{
  "n_layer": 10,
  "d_model": 192,
  "n_head": 3,
  "n_kv_head": 3,
  "head_dim": 64,
  "d_mlp": 768,
  "vocab_size": 1382,
  "activation": "tanh_gelu",
  "norm": "layernorm",
  "norm_place": "pre",
  "norm_eps": 1e-05,
  "positions": "learned",
  "qk_norm": false,
  "attn_scale": 0.125,
  "bias": "none",
  "tie_embeddings": false,
  "parallel_block": true,
  "extras": ["capped logits"],
  "init": "uniform",
  "init_std_qkv": 0.0384,
  "init_std_o": 0.0,
  "init_std_up": 0.0384,
  "init_std_down": 0.0,
  "optimizer": "soap_variant",
  "lr": 0.00447,
  "beta1": 0.95,
  "beta2": 0.99,
  "weight_decay": 0.1,
  "lr_head": 0.00754,
  "grad_clip": 1.0,
  "warmup_steps": 200,
  "schedule": "wsd",
  "decay_fraction": 1.0,
  "decay_shape": "linear",
  "final_lr_fraction": 0.0,
  "batch_tokens": 32768,
  "seq_len": 512,
  "doc_mask": false,
  "train_tokens": 110700000,
  "steps": 3379,
  "dataset": "wikipedia_en"
}
Each number is 500 + 25 x the weight over its row's rms, rounded and kept within 0 to 999. Layers, rows and columns count from 0. Numbers have three digits each. The size before them is the row's rms in percent of the matrix's.

# layer 6 MLP up, 768x192, rms 0.115, rows 329-401, columns 0-95
100:489533469489509475524495508501481474471516475489494492430508475481507465540532464536511559485550485513485448451482510484515484503487471477463470508513544470476477504470478487476515495484492486505496508499524469509502535487510493501442503489493548534556515473490521472527487496505518450500
093:527521498467479477484510488521475461480501544492488454468526524477552554501520517482539494517546534503506518473502461484463472475512498487534519512517505518521460511485498473448542467484515482468463529449500500532519476475501450477504481482499481522563485443500498510539470491496485511465
098:515468473488495504460526517512499545495480492509468475488515542506499485455498509469525498509517468482487500477507491492504490483522455461545486479478504490469508459469505487511517469487506507505522475540508506524515486464466450525497519539491507459492503510501511501513512503499467457489
096:488490507501497493504484522510517525470493436513520467493506515483485470429540505485490471526478488490511506489468490493482497471502548487496517518506482488517500502502492525514518493481494439513490533524500507471547461455531520514472499449453538487463541472535520537502497498501482499515
093:462515513473515489504514477516521485480508481505483477528522465469557533508495466474462503466518499525560486500502481496483473492498522500483534482475541491445544512524475490466521485515530499542492496497495489519454461493522488479528457502489503501496497449481507527554481516485473471461
102:493476504498495563522480485491514456517539515497485467503534510463507469528533482493486507510533501515550496515474499519462494498449508491496471518488475502538533478514454476532456501530492505524510478483507484485505494536481567472525494519503500476516507479519504539484510499496507509534
110:487478497501516451590499493487514517505492520468539522500482529511498484512554545492521496525517538468487471475506500466566498450501533472519458552474537523529484510489483489493525507507494521507469558512476554514509503526550503502415526473490497467512497508501517447477521476509469527533
097:470488477522506493475460520479521500516522493494490509494466474458562514494524494538521481517492498508516526533473493497497493557568496453531494501478485457496496530454465492505543477529507499520491451529519480537519534502498491502468506502523493466503477496510480501496463488517528539485
097:510520507471508491486510500516493522493471528541487494518534492479524522526513473485478498454516498518497495485507532523477518548487559526473495476444515478514560482483488481500511521506484467492485479499486526512483497517512505526473495524484539501524416468503489523467486496545483468485
096:480547529510509486536460509493496520492521498472488520489520505524532516501515543531464492470504543497505502526499471505466546518551475523556549471476472486511499502523500481507462486466489550466516529525537523486510497502562506444460492482502503496476516488493506543540525462479486488527
091:435458489456453536552527502481505532485524511500500521512507480475492495507526492505499484494497479527512513485468459490442493517535500484483532504504476511482479543535475470499547498485478486513465494520505513478481525494473489506500480490528497485495496498488495523468547499489530494515
109:498516442473490528492488508500530520483494538482479492474548514478510498509526490521514482517518485494491462488503492520480460510461473453516534458530438463508500536489523457445477506519508521453531516495480474532534487508496492538482525488468478511491549518513476486522467518519469531494
099:527503486447495518489496501505465524486506523530493513439536485488506508484513544497524519503512477484510481501516489548485495522521535479469530474521468402501508524533526468496511528472468508478497471518430499482505483533494495525498557492506481482526484499534440511483453476507476529464
096:500501491549495545471491567484473472492486508474520469521487487514543456514515524469495518500529514477458484518512508472502544476487530513485492464497540466542478488485459494498529496511502534520481517477460535510494484496516508508503501507515467491452499510501479557517439514480520467494
122:523456527534465521453478475503464471508507530529495502457496482487504511506496519455478544482527490518481438504514522483515478492485492479487508536534481472498477491480503505499457506526489479518528468486456506518507506506498489492496480466548502487491514507528477540549481454492491511551
083:492493461468515535529512502518534489469498494540488474485473521486529500501503499503445548455496507509530480497550457518502536494464502523497480490552521544525466520521483504488473525527510505531495511538464507498530478501479522488521488467504513523518457473485497475483509479502498458522
099:512567488484524483503519457530469483498527532472499474521478523519458561516464492475459483506490504506520494432490496476509499540489543414478507481522516518502460491527472496514494555499500524512518490513499498496494461547467482515508518495482497455486465511485472520533499525494483514490
104:466529517486562511506496502510445521482498499489473526487524489487503458521538491508488522481512515493497525513506496517513512476521533440483505540474484464501498475473488462506527504472523512538479459475507478530525503465501523498518522456510500494517528544482507471489558494493510506488
108:518516481512488520493484496473462517486514467458496501480519476478495478563469517495489498486448473483490503538532521532518489483525506473515501462478461525515466504540462487460492527520520491460466563549518566497466527491511486527444493529486502482497538500464474519499471509451485496475
102:542495498483498498497467480449467520468509495504489495510497474448493467498492506506504509518486492524502455444501523485506502532495487467521453487497528469477538508512471499466483508477495480508472499521493446489535496514487512490508520499472484477485484492518501506500486524439469520500
101:548545517523511485532484497460476513505534501475498499475470490477519530488501526472485529516482507517527512522522525494474495526529515498495474493517515467491551468489539488460446525549464521485483531543504502510511536494475449509478523498509536519514505480525520489478523511521512497479
095:447502495556500530549537483457457499496542490512537434497543501484490481485503465508519488473507491511484501477505510467497450435531519536490468476453458522513480512491520510507500485530468487541490493496475498487490530462492485512501523532494524507510512491472510492508459494520488490483
094:484465466498510469536466519536447492500520524486525499482516488483500502474496463521490508450486506474513492502511495487502452507491504461485494489529523490508435536535534500473495470545467526495505498470508566467517469499440509505492456537500521496482497522513513492483505514490504480500
097:508529513507473513486465554507527536488502510491472447503522518473507487474508526481471491485480486471491515486503505542464487497518484488532493510512565501491498505527546541521562485540495497502539474528487530509538442519456514474518524510446502520531531476529559507476519489506493500467
107:481470499517488489505507544486506516547541532492509471460527519488512469510524471527479495444490524463469505557496480539470455454542485508509537540521536527494499491512520501533472489494493519468464457517559518505492481540496493482503513487497481521518497498465528447499507490488558497470
109:448498473533504530527499445555510518553487504533491507483500484473494501526505537422467441471471504473466466541461475493439475541479491489493484469487556520494518553500493512504461511512509491498521479491514488512509512471462516452508500522465501481467512454471485519534492520481511521522
106:482506504496488501505494553510513471508490478503501485465473524499520532478531482499555497479506477486492512466493489513531458475504515501548498500499476509509517501516524464502528488509507494461419543494485490565530518515512505478454481502502503526476440489502510524493476531467550471497
094:499512531492482472504469513522485502483517526501491482490500433488508488472510522476491447512453448503491502495486481507481508476492446499465465498542508498519495453507459466522467528538467521444499514526495482517536483499479505519464490520496461476472508508472482518522492545508516500522
100:541495477483481480512485525532511491462500556495511499542472492484473483499493475506497462493518480460433479516502496497453517472464491540538498495495509479495474505490510511480469502513506483539490495531452477509517573465497485505547497455452505498492481477516482494499472500527519477483
101:440470497441495497496504503508516507524510508523515503486468498566497509524487529531488485530488523481521498482538526488502480478513510496531532472456574503498523453503520471489492452493494487467557514551531496476489482518496518469496473489519520510490523498497500473463485494497488511487
097:480449514500475487518495497530477510534531459503521482476532491515498497510542480546508449490554507489514518549483429517468507490527524495508480467478477518499545516505516503545509480502475522514505492431479513526496468468520492487475501521494467489478494509471524551530520508498487507502
096:481518482495516499522500479527483531490503486474486441531484446529520483518529502523539465472515499543571467533487522521467489493471511525506494470487509508523503511495471490508517505488486517449479518491490470492538508470549495515532554462496501442502516534501506460488495494495520530528
093:485544521518492481476498520451534480472523499451479518544496550511456505527502514487480462489495520432535480516477477499489515456495513503493491454501484486524496484470489494501510490532474544532494489519520460456537562497498493521505485462505531544490491474431506512484502465519537479503
103:442500482472541486479493508484502458520553475507557539523541503496483528532512516497459502495509515522514503506520506545526493518519477498492483518513541431482536495472494488498538501458435521498484479484496490497499483486537484495519515484464501488504490522488542504512557473527504491508
105:508483501485511509544525490468530468470494535526513527498485490472490506495511517463420463532435466525494476488513475521516481521464485494519507525561517475498468447528551499557500502515534491491475483519485511508517511499489502520509487480499508480529486505491520480471502493512520495433
101:482482486470485515475511531477488506521516517506515485514471493473515488493547529530532480492542467482561462541499483536493519498474536470486540448535537531476500485522504533444518535519492515502509507541511500496512519541443528476517510562482509520519487512490480510540476502469524545486
099:500483514458494484459523513508502515507489509505495462500463545466440528515528504486508493540498487457477480509450530483543480451533481449494426496477549540509476511467474513495500516478502516523509481444534515494486489495503502485493511553473499465511471495489513488473508520481508503446
093:501481484546485516496526534496479488495518501456485533502525429520496483443516523478469493519451506486502485460512508515549511464497503517523481534533507514534438522501484469507509526515464492492501461510531497469516495487473524446491525539482528485489468503505507520493488534481458482498
102:515529552509487460489489493549486517528467526513517518507452465475498514512537544518558514486500502463461481502476497497492492464484508490488540500521550491438472512481536497528500471500451512485530488471508490462516516517504473496497529486495500499539509468499513490506480497531521495451
095:475484481475464462527484490448510442488533526481498469470478547510459527536495492521497485471494477511520511513500490532515474524474484530468554554480490528512537475470474493482487480512495494463520502519518525512527488495530448525540482453460501482514502475541467495525506510494502503506
106:503513465468526513533455466504478518468441515506531519504546532506506508512488476478503463443472495533513480508486528480497452516533510523461528499513512506464481496527533502487501513481503508512503490505505468459536495508514506493542441538520494529506494499505482534499489520479517541539
097:523445479449493516481480517489499476530501516502498494549478513532467521468546473510534521484459476460517501482527473507480483494495534503516495525519510539501499509569524437492543479451528457528504529497493484462480519505550482459498492503512486454514515533485513493485527500529481492488
111:462495466501527469512464458519491464469494504482481523518485561508511483519506517524510569524485480444520484474497517490482522499480517477521501504537514500501455473518484477481481465523473501519516516514489507508521475489500479500502506501504522500519539480479539534506564544500484538522
104:506500468489522505519493520524521522498457511492509523502504537508549467488520499460515523548556514572456522442500534521507510456479521509465447452560483470503506492493497501515500520522462524528477492502486475559523486501532529522484505464501525471528457509472474562454504510478526510509
094:474446524538542470494516508480480528481534498527471519464512516522497506481520557508513494484528501484467491490538500487505513494517548502546526505530487547527500528472469510507505548486513549474466503498464525518515453445504487500494520507527503553493481487467498497495509545475530493483
093:507482526469553485523465539490529497491485499513486522501538542474512509446504544477527504444496474492548503484480475472492511464533494474497482499490518475531507548547473510476498523505462476537538462498502496501488547477518488528512510489511516502497493450484538499531508536496522486498
095:467473505483518498490505492511516491506518511478492522519517502477519523448510478505501533535470523505548495430493514494500465440483485508491498531490526514487470491460484478495495494477504531516479497474477529503508492468521484454486544533516502494501500495518465541523525523527493473503
097:456524500488507485468500518495489501469499500459473518522480469533479486487500468464513463478481481510479531510518482518505453501497461453510495511521501506494499471504489478552505491513508505510474519490486491476497487455519580476450483492510455499506468519552491490500444486541488513493
094:515511481504540473462515523470488461469499472476492445515484531536471521509494514492491472544540548473480519480499502500479444494488460474533485521493528527487522507493536514533475542500504476504506510531475490495550502481532482533510513502510500502518496475517525478509497444551496506491
094:522455467509498523493502505503535473488509520455495529468490492473487463474527471539560551503520461516513490479512496496522512488506477492523505480478486483516506500492492508488477484521493486508499477496471462498517468532500517493475495490499454462508495514493510530585496518493493510538
111:511479485435518552502483477472481448509503531523508472390492509492497538511501505474544498539463520512495490495490512477546511485458502499462504446512512504531514478498454486531523523575497488483502496521472472508472499439435490463524484484499502519509474497539479516473477532504495486521
097:468505470522514498512495535517469507484473486567514494534474528474500488506459512503517484489473477520529511494490500483526472489474526530466485482490528518501448530507495479534477504514496494483471526506482512506465567525494482513522513538510489498482512514482505500495454558492560508517
106:470536480491473489468528527482477487481530498485564508527516496504498485455488493479474511507453463533481521512511521494529470477513436514511503519561493532491515513501520475484530496504499516497493477519484471535529541552504475517497538517470499514494494472526481504537515473469495517519
097:498530475461488520489489507517481512518527490513460475515471472503461561485472483530448485468494476516490482486534504510445498504502482504516511499505523502502538486492499493525477481513491477456486496518501454509520501548525496511525469543455454496539492533510519512525479494510498503497
111:464479441497546520511479527430500506480494469536499519481501484518475531499505468488530492479455496503533512503476479515485507451542478480492487478489523524452523526501471520487437518500515525480525496502540499495499451523460534490498501489523504519497438533497477496544497466517516495512
111:447514497510499479501519472452482519509472518497492519481482519531502481542516491474556541469487515492487508472502502524480507507471548474489450459522547493523501501528478519505526472506523481535516497522518493521466504486492509490521494482496507492502471457499510489498517485500484468449
090:527523529518506470523490449445489501472516486516521491534513462491507533539506559507543543485460497507511445492518494517501490543494472517510506504506508426474497510545481494505520496500533504534480510522513501505464535460462527475489486546476533476492500499463496515491509474512489513546
091:526476513481502502525513500492483512479510508547518540501553493499490531504516546540528517519486432506535476538496488550514482522523508498486497456545490497469485490491546474524480474509488532495472504478526531511496477448478517557466495506493513475506513497519479507497457500481533464480
102:460477497539530498501482525490504536490496486504464519479540499524473477466490497515497493514514474544524522501454499566501534476517493489496497535544490489523495516519475465488468524504496487512509492480482525531477512537500521488500490477534472537522503501514498486491506500507505506559
108:495511538495489523497520530541472442443442546474500552526528497490474514490470529444516436518425493518517483488502521491512533485532520472493540480491479536501497506488517503495507528511533505477524538528494495470464495491533528535494532534503493508491506527497469504486489507467518513541
086:536474469532522466508519510482478445489492495529482512518487507517492512527479486462481500464493494516553493485484500542517477507481563549463432503527538476529495515511485521482469492514456524522474517534511545515492465447518506522469527535468524478500492519506530489491504515504477511467
111:503496488508478514540423486467452482506561526521492497482490511506482477541499450521483515543477513543491494478480497490465502510509545484505524529492491472511507469512527514511504495461523495520511495525543480523525499502529524484459490521500522514441550495533456455524498511539516510499
105:541502520505488546527492520485508491494520481501501494596496526518494515496537503494465507503499525479509494485502477467510506499487492516491499468549522505478548551547496555507492519506500509461507533485489529506496492517494469485506517495521509506492474446481515496500481496508519505482
088:505517474487486504492515470523517491502509503521501496544541557489495500494487496555503521496502498520546506500485503490458492523501465507438458502544430509507501518519506496472476507483502520485502485500501441476502553526519494465495531520504498471523528480475483561481518494497477442530
099:498451459534505469477524574486490509537496470494517482490485538512494466516497488488487502486488485518473495467513477454487485494526525495498510526498491541470451506484508502497504455464459527469477530528457532564523514475552499461511514505443503504472494512507471478527482462522508493505
101:494535463514532555487518511471508525495493520522508483522527511464519468513481499496464486525498505485498505517514474478490538522499494505512481506458483468496522485494475504557506464513504526486533490470487483485537469454496491477457453499453522538487505502470494482529492494502537469501
097:557492556497544499505514478491535504507500534547451533499490528506493515489504475478442529527493539468487482498505478481481465494459441530505495507495509489520479525488500486468514477523536474485500483566464504487484514466521469464452509494449495539503479475519525537489513508455514488507
097:451465509561491532492478484490576468516518510479507482458455486504510490460520484478473457547500463532503542522500501443452478465465510488489505515526529466485506507456496495507497509502493492529536473492455506494531500488520501511532531522484523501523473472547529494482470528521536510461
099:499540514480483469528481511510498517474489509538540469495496449495526471489494524504511514466480482525499516500523507516508463429491457493501523541455492461501469447517482486459494477507476493506500513482523512553509468522496521531524492509485477517498505476477477484537476506479539466451
106:496515532454495507490520457523492512490497487508509468510541496473471602503526511482514519543525515508510505508507498507512504493505453543506495473523494462491518519469535456506492492495513492540503534526457521483508499494567449530495544504482516484508457497507506514472459549499491531504
102:495463525528507510455508512476508506489523435538503498514459487453476493487560477491464498473484542480493479506477472503519499488514510517496473467474514470499494520494499504428541512520497515525501479501476514504465520437531520499519516484504525469512508510520519523472463494462516523489
094:479467493529500520508471546469494467474509500496482550510492473538491463516524496461458531448455479482521490479481524561531519526523507520469491513486489455499532520495492465435484489476470515525490487538472500508533485552488526515486455430513525488524519458512484477500501452524523511525
100:485508523529480536497478470515515463497517493488509500494483495455473512501478518499507466493432516461493514537456475513485486479501465517493520509551489521477524547508479511514487494498507517475502514535499470474522478479497502489523489530471527546477524497472497531488459460499508451508
# layer 6 MLP down (transposed), 768x192, rms 0.107, rows 329-400, columns 0-95
101:504458566540473488524460458484529514526437457500538493494495467452509550550499513506483476539528483499471508506505487465512494522523478464487503506474452526511511533502499512497475489505525541518492535531488483500511475494453479466500504470494466506463500492534477455472518528500504497487
094:496475514543533494529512531538519500509506526512527473462547502478449521533452503508501512502511539510524506525534511518515478504507498491483458511507480518508494458494506511499493499461483498516497511511480524487493549537481533479461470488484520502526502492518465527466528525513502549562
096:499502567489463501490508497490474443468503469498493492481478534502510509511511502489504484479506502454479508521519491498475531491474533516423486556418515537516539469515471523451520525484510484459489510490478502513511515516480487515486535485529494496468527515498494503466489485471463515518
111:430506477503513540509533488493489488523522507470490480521488510485531475477472493502503529525506472574508515515477520537489496515486546497497483522442516486492525525535510513527479468452506507466526434448452528496513487456457486494508501510519535497484476498514495513543467495497515460489
094:478508550492507499446544548507497529529521503514491493483496488468512473537487521518489486489448504453538491481514482446511503513467531510519495467467501482509532469487475483520498531517499537463472483479524507482529513431519490502507504443452452506537495513483555505541471495492499542491
101:502463496482499494515525488474532497545478495509455466442514513492472475520506481502504547498516438497520500507512505488513492535526501502504502481491493488531474507470518475517490502493491501523462530513515486534518465526486505477481537523515535482521496463505502491510488503468487507523
102:501542504467476500521482521538479498495507524524492487473524467492478492481504536473499503498500453448498516468498540485523518540528495453540507503491505492469470515506497547503503468483482502477507472521502467481512451490505546538501530472530531487500473507512514516480513506489503484488
098:500460498446545474471529456456539529496519522538507475485499486532496519486493542525467507493476517501503501481488486496534494487516480470502531507512489493479480515531489536508490517482460478531522511524520469497468492471527489497496506500506490471514528497452460470491526471544530534477
091:453521519502514516512490484493547457472515512502469528488488526524485518496526512505541529528492538520517488486500500514501486512499481504494540470504523476486506490523521509530492525489517505459517515495511473479492526494486508520518478501483515474538508450536456474504515477518508528517
098:494502485492505494456443476546498534503505495496509465524550507492505497510506537480549497506499526490501453474467496498494479499462523500498499495493511538502522494480526482468486486483444500490470475590462518498487507518492506472473500497498563482495450490535481487489506535486523499520
097:457496483528506454463494492505509529539523496468511510547518448488494469481515536517547469511471518483463475471498509507506504426535506484505546503487501518488506472486476493472488533496533497507538523504505507503497540496479490506498497490514496509495517512557493433481494502512496482538
106:483476488452534491536472545508488453489474503502503499509456530534465504476494518511514459487492473479506526517514506492538490536469509532488506463462509487531506527462498500526506515460493464462521529512515462495493458528507503471487513523466514464479517509486512522518499506455502527512
100:459504512531507468553503511447517504492518492482483530477487480534505479525500494498497437493495450521498519484479468470514482487484500525490506499519498538536532487489495524484488470489532513462504506515495557486476528489524499519505497536526509512469523500468517468474522521486467463523
094:479531492520520455505523451476524504540466494532482510472468543511486508496439534486511503483480503502507498469488519479524509513501471485543487514465495531498544543513512508523514522533494484490526449517529509547482483519507482521463483504502530533515492480496518463451490524486498543509
124:474494479509473541475518505506483467515561500516500488512492452508540505518492481483520523537514536531504475485498540503518539537517522484552518524461460506526532544468469502497472452495516513512557458477477477478504499477469508504527531473479507513497524503483473486514488556510464512479
090:549515489536498493464478491516513517505542507470479520507491461489487459475489508481479501442461489520506518494503528509470511495498488545470550513524513504534494479505517531544502534491481541526491500496491538502507503528496520476504470497503480510519532432495504475458476489495499507528
097:495480516470465509518478466499510485494470498504458478452543466514518557481527518530518490494518513525487479532534471473532502541516521494454532495491534510474524517486492502485504517530502516521509515448485506553499483514528488490534498458514481491491466479512463520485465517473521514503
108:472469520526492462501489477462481521466476502518493487518486570475482509493493472485469505545504486538562516542469504470523483520489492506488512480519516433538517540524479466496472495502504491485525519495495507452506455442484508512539511496505526519497499536486492466471470509481516507526
099:536517494507506523492539492471496522531525539507525490504515508500514527490460492457480523487506496481507541464527517522498503461516501487478487517465477512456482476504490482495491511515466519464483520507554526473542496486558502487495480468514465529472512508483493459547510474493483505430
107:526477455491553515527492527468471531496479479511528487508504503460495508488505506488502525571482487495476452521511497520527524456509459473477476487477513487501465502505472504520482552505479504492522524506512461472478517525489510483508499448481555500507548528468502490539532510496507540526
104:505491548491482496479483529488498498533496456510473461549485509470483465503478491453504512501494489488469498492500508516518534479502535533506491517481485499507530485508498530456506508522512492515468482558503552484501464505467536496484507507505501554554475540506520450532501488479466530513
098:505493505530484514478467510475504527533515502505477459500500521436487495484508512461509496482469483481497461489504523514543516518495533509476540552493502549490484546523517503521489546502532461487450466505481513492506497520474508467483466469437452535495486505541479491524490512476470514504
094:524486502499457480484485440492516499494454455481512483492504470512506474524523518485513478514492503484510535500460490537533518520481502570509470508531510510460470509507460497559528462537489494478513489471533456510513508518547479536483443493481521502522486503496515511515451553473481476510
102:515458501524510498506489507487486498494489498540500479482524501482437534522480503468505535501449464467516446498496514486538485465505501516472473491507436506488485499483489519508518528519488515508490539490548491492478481460483512514469530518506458465492476484462484501505520480468469525495
100:501516521494509538465454534504523508499516451531486479515502551484491525490451511502530467516486524479525549513533455522536493529499459515485466500488477473496502471514489523530514458494467510497479515504495480484506482529493537468503516496534514510475451507510455474596517513490471513471
102:491498505529472525499539461531482567487495530523516463484539525516472492507522490493457498508527522511529504504469475506485527512531453554496507456552485502514519496504482452518517514539483474531444466481453543506539476524499471507492494523502484506492550499481536498509491470483497512516
115:448514477504508458510444485459480485522550493493476507511522513519488529493532515518529460516501500476509524466514463474488490490502502483498528471503460516504515481522470510500500486453515559501439519480476540538499504498449491502497465473522468499475476477439489496563511512482502507487
096:502499482536508501510461516457475529511518477481508563520446494551522509502461540485547519484481533519493533491485480506535507508462509492500490511503485468484465496537491511523451446496488519506503570500500490503471498471496491516489481491470538514524530488508530435486501503502510504484
096:482536528454444508487501495497502477532498484540490516481505536541517540546487466552548514492506510527522521531548517485499487495505506522505491464503523511509509441544525518468439472476491482495506479525558463510502466496493454473482513494496478504489482479463528501462522448504524500486
096:451509510522517475483519501486459494488510478516493515503529480501549455466533543495508495509504521481500514505471524494487428500487514515498542504492475471523514524500485519498532510516461513480493463480503505504548514570499513545510486539468482505488455471542524517511503481460455492478
096:475466555471451490505517508504560474482493454519494454549502504529557517519530487485532529519528481472501540499505494553500498482513451522484522508488527470483516509450504502506500537502473506506502484463450504485499500511473530496524499549511532530488457500508533486498525527494507516493
092:501506518516470534508498468484463522513497475495513494525513489486473522485455473508495466520467499497473518509527510459504536497519508495552536533497498461492472493438522479541496500488512477493482497464544524481484506554451509459501474492518505518507520473504494515522536516507515482470
099:513482491481541512516504479522462504528503513524487504461532494509494489486511498505493486503481521485492496529477469509552494459468450478522510482508516478485514500554531549462530509488458469509551532494492497490494522488468547524550511462508486475512530501512509533499537523492497484467
109:516503505481518503510541513531533503526538507495494489503505499500463454453471516496576537542470530490521531479469468470506493496492528550510496493535479528525522503491510462517513495506486493503496468497516460495472515472483468537467540501527477555528474504544504515527469468518506473479
104:493541494494502506508516506491510511501508502535499487502483476507496511500481458515501515438494519530506533533483509495448559517496541499505460520472545472519496485458480487515482519473481483544549492528514529468509501463457510446519497539529507465496505520558467534496485504499506492488
101:526496493488528488494480487514466484500478536463502494506524465505492509511457485464492504522495523536491515445471492498502487520486551488521502507493503482524518504477493488530524524532507496480486477469513517476495506517499528498504498475468480468496485537465483498460475450489478493495
105:523512502502511481516481518500483501478481462493520515527481523483495504525491512493547513468516522539466489493494463513521524491487490498493500530475549505501478486530510541520542467496508481507531494499508449487534540498490521515441487486504461504538512440464495499518461502522510537482
093:466518456459484502509527468492551547509489507533488497539527513494484531467497494490532550494524511471509524482502586478504514475534510503453509501480508480479542499528523472514519459512479500468533507485498519515510532442506484494483467516487481519525500523490558494518539553490528510475
099:490496530530496518480530478490563503463485528472512489532471438487531467532550502502499447482497477455456488514504472551470539505507538537534493498506512510519492486506514483480476563519448499489511521547512514471495518524478480511531457507468525522453511520517491531497468491503503516454
098:500530516522436523536514510527486512522430477515549481495517488476537517488468507495519520465492523469483507518518458508562512497492549487489486478489520525473501502484506503509457487490505518514491480504516510510484465534483512487482461499491487507478501504475533471520556505545549496489
100:501502520528463479514526500447471488511500463478491502505432538484520496469495547528518476496486476510512524494468476492525518488516504506510499528512477473476494499488482531481447457526487514496482499532515470464497523492515512538494445449542506515525560505464498517531533524494527539483
106:433472533517482532527511497499486549475537525517479474458464535486460495499519462518495514483526475490523492449498503451499504577520484494482511486460495502507504498513508539481487458484470509535487510532496524491461528488507455476488461500526504466501483516494505516523479460484518466504
112:523463493483482474494493460508503447484504480458473547486526476491504536509549497488495530502573532488514487511523467495504501491518507474498484518516464514472532527495509475501495484505465498479459519535512500486533506460475470518500501503476533467528495467512511473487469505479521462463
095:524500488450475558500487511520507509493540518466514481582497530525488480513496467489449472513503467522502517514505501480496531530486531533516472526507523530497488448511498518535452473485535492481478506494467496471504484498454479479513497517489496495516502516463497495508542481503486494466
083:481527553512488510504514523522507454484479524469506476486474500499511501502553492504515527500494506532484509503463493511510535525470491544499452496483486490475497485486512556497555495467519528494488514509513530525505506544538514489468508518493479505504460448543496540483437483476524476548
098:528483526532473478463485489482487500501484428489467500493473541540507503542511520540488461511503521447514463526471544523523503498483537531519523525538516488489499450486543531541494524504506505457466482515477540466505546504513511481486537496503494473510485494561443511522511554491483525489
106:503462467484502478525508516552464519480533526514445490485541495514520525515468532481492481513508505486501488501515499532518492514498507442490505508517526495513495487506532543481498458548521505475514501543493503485465516508540516472515517480453483504487487470460517498483478487550481499512
102:499509493499511534517505465471489469482505549479516515483525521533523486535430452524490496482499481508513481480523525490531527478546473483509530480524550500464528495545465488505502503445488485587475530505491546504480496493467449505476496481519493496523490446488505533517478549479517476473
097:494509497508522534520466516552475498500505484497513503562490478484496520546512521489513480503491456505544509496484502501494508518505483475492499532483557495505447535501507505457529471468503522471470470481486493526480517525484546527511539510471510486481538456504498485486484509523507511434
096:490496530458492538516510512505497476549460509484506496517533483521492532514482493567509513478541494497469470503544494497498482484486519467573469478521512503530560501443505514495529534498490480521456483499497466478509507541492573502456508486507537494489498531492512483519521474535473464519
109:524487513493517516500478467491459513473510472545470496494473527492493492480530545479496505514528530501444477466513484507537527485484504486497523508503477456504532510471528483491526487488486491503472476492475519492536497448560476452454499489512478397501498524530465508493499477505510500523
099:494572512504484509501542502438498493479520492504534485533528517518516518489495520515513541455470519476511469478539468498502507497508460480496482559477477464499482540495555523473467493488515490472467538526492486503481502519505458491446485515526513509525459436526512486476543528535472470513
109:478494494476504528479496512480533480485475475498490488485493507512536493493539484477504491506506496560534563476497533480422517516498491504492473488483543478504509478531537513515472502504528464497478510491527531496487482524515493435511494498490502555576535521540531505477529489474530438493
099:493492520481515506526482489496499490501475503468500505466529518492530521445529504515491496532541499529511498536521497462468508497494495519456484505500502469461477508510512492490519479450524478475499516488515504498504467520481554496511501478501493554517466539497444550514477514507523497544
111:512484472500465471496495493522498495472518468526480524491545472522525445481506483448473494490555520544491457505480496506480517478516469483520516494474514470499488462514501454504518494514510522428509530539510503514490480532462484542484517516444515484500481495469496508507521477508484516484
104:492479467495507525503467487536509483509497516541545492534498501497491508470475536479484505476462494515491465519515498521506521515488504495507490505512515565494524492482517488482507534523499523525529458497483513498487494560507542499499510526508475467516475535503494521561507535493491482486
098:526450481477506476515513541546508505479519550474469512497520514492489486529504544497546499491467536467499537500505476437527489555535487512532482529529486528514488500493511490515466502476479478507504447510506469554500532520492506512538474481495524520521521472505489530505490481525480506477
094:507501502531516500476503467516485473488473466483473492553472497519487511480472499530460505500467531557504496526529544493536532493492476469485506492506517493476496515514480472525512560499527480514484505498513475515518501538471517503471498508536547444482471526479544486512518529531490525454
094:489434502540487448483534488463499502522492535522497468501481489487481507534536483494519488477505511482449507523553475495502494530444500533478474480477515522489531529527475479532559484531517474518489473490508514504505494494497490425465526494461494518467462511464494485462460540504498499504
103:515519469504473485495518498485529471560481479460506483511476519500506501534462504515521499456533546487480469502508549473504473508502512504497461505513522524495516495526503494497468488512526507484489533466509482538512504483515448472554469525480484495495474492504513499507509504460493498546
091:546555505509532457476496533477474489493433486456490470476502464520517490509560466497473517526493442477453500532547538499469430522512505514513477501506504504525485506513483521519507485462505517514507502496486466499497501505505502475506493505489496552518542455475515520468504524501535488484
098:497569493527489499522479490535551505473489478499510509473478516480506480542483498501510506475546496513526502505517506469548544498477471463495476485484510521492508535492434483492477489519486524561494461522500502498477535478528588532489470485506509494507469533525482509460495492504503464517
091:511538453481512521475498456505486503495502514530509506496492522527493507458490519518496521498468461531500469513456491501508504527480499472506496477494511510454503467472542511494494476544514468504502499541514497495503505495479511479478519522507449485490469485570490497517487510540538486503
086:492464481462507499528523529479511480522489491448522483463493453521499503517510512478486476548534519499495489486502508498539549519506510480543564487521536480515501468505536513534453505522505535496509526507516463517508497546533556493513485477518538505470460543462476461502448493523551502480
092:512476510488506505479513500488504494508493541469527457486511540518507509519460495542461517509549508513467478476529551515530476539534482505499505512474511505509461527508541522502497497509489484533514530482553505457491442537503530490462514454511452508496511520499514497468476506533560528488
107:547488491499506488496514485504484512506472502511508504489528517507525490491460459500542504442497482497522516498494537500499488494457536520505507449497497501480508516520517548482484520534453493495553525514496506516491549456494515520529539457475494484472510501464472453481485483502468471497
093:529502480521486451521497481478493479523456472484481521490501459507516555460493484483493497537491483504478511458485504466491533540482511492509504499525489529533543504520489513469503572490482484504503511519487521486519486523468503516488497530543526500496552516509497481461483468515480519480
103:524479531497480483468507502496513528539527521500506498508492508508512483501499513517476490511499501468500516521492528492478549495546532487439471508478561495449496540476512522547503517524528483456504493503473531508511489482526514514524463558475475511496480545475537491491504471480474522472
104:505503521545523483512504483542486472504512477469502493472452519507524501534498471474479472521543487462506471470549494495515531537519457547517443540477505491488501568487485536542518527524518490485477513481509529499582501496500507456489520511481524476487528463532499498522510460536521459511
097:538498489509481490523469541494494539525468510506488517516484537519534466523486502522502491520454494529482533520469517499543475457493504539536513467488508492467473541497486461486528529480488520471524468468503496483481511496498517521526501517555498522517498481503498478544532462515532510486
098:455496463488524526501535529530506479491497439523523494475511464524532526463484525524508498521517504482492469485496514518510476499497501489467465540511489539544481501515490490515470480500497466468492543528487488521538462470519504483518502528501478490510466535512462496489507511493536480533
095:505531471504496524508520508524511517503477481493495521523489507475504462472496439540492467520490456496493528489479498503466493540526530468495438517499510477478509505516492473496542506530514501518518519499519518494499519452501474478513496485497492524448504482491516499464483513495484487494